Weights of a small transformer language model: 2 heads of 32.
Each number is 500 + 40 x the weight over its row's rms, rounded and kept within 0 to 999. Layers, rows and columns count from 0. Numbers have three digits each. The size before them is the row's rms in percent of the matrix's.

# layer 4 attention output, 64x64, rms 0.0652, rows 49-63, columns 0-63
117:440501471531505571467525513543566479491490413503480536516476515435494507521555537536471520515448506569448543526493457529548566550524554463462511553483540504527561461470570493451444491506432556
084:466569483562507517511448565521484484480547517533516468531555475527495464457499478483502563466401507487482479538538428512554572439475468499528552468544439472543476531598515526454478484439519514
108:509486546493487441423568501457475538566505520542515489534507473522528560440531477571523439548540408540521452484439553477477556553541516549508479530520427500550526448512550482468524518530492499
091:471534500497513476591576568471471512522494465461486580483436415529438444508517562475394517502516473456480553519466503504536498507444506534467476466490439507517554486473453478519549541463479515
102:452458521514516497556512529504503480563466589519548487500422511521536550512584450471465509524438482577569450512527494498422525541494501459510496487489421565498511451526488467514564480518442545
084:520480411587558477479521536508511531499575491386440517464497483483445590487479543515501498499460517525540456500539539561461521441506470515537522542519502531522531469487543483536488543588499473
110:529525536528560485439402382506505523510434490546545486512494440488519540528515512483477559526535532502500513477533486511437496526426532566498414487400508497480465532473467508518516478528542523
101:536583593413475517511526560524514467497503467530519493449491550573493404564559507529475484461496529515569484525497496520514544507469426452508528526496473422463494493496535448485477488485478565
091:457548476532426479545452434535515510498576528455517509549483528415543459584488572540506497517543562528486481511550475455533453534485519519541527548477512510446452523526428470527534435464496496
097:533538522500520537460502450460565585500428517515514558441488515560462490491446498421471532534520478472457438433495396428496494459432491448512464524490521477510535499557496500502483551492490449
097:521453498402440508511450555482470545552504437484473580507592501538503507535527562534488481496446494459551471541559496496507504502510530519500437534508485475559460573540455518525468410512516472
110:553483507486436494513551556459483482491533514544491441463545512517452527551517556458503564531501509556513506483498543579481505430463518432508544472485494430531563487553509472526538382465523450
106:489551508580512424450461564511525482479574507522502546459466515491492536493493505494452411552501470459453472523482484458452499401451472538531535488479447497475505480468495428578533539459498558
095:536428456504478525477553495516505454538460493578524468489539577516576460453512516454529463388559508481531421559468516506555500508495514569499469517515490543445466495536539469557451521493493492
082:453542502479506519547499523385479547452539493513499491514443574504532452502472506562517518490469452546532503528550529479505472483545437451556480504499520553481430499553434530481540492619479503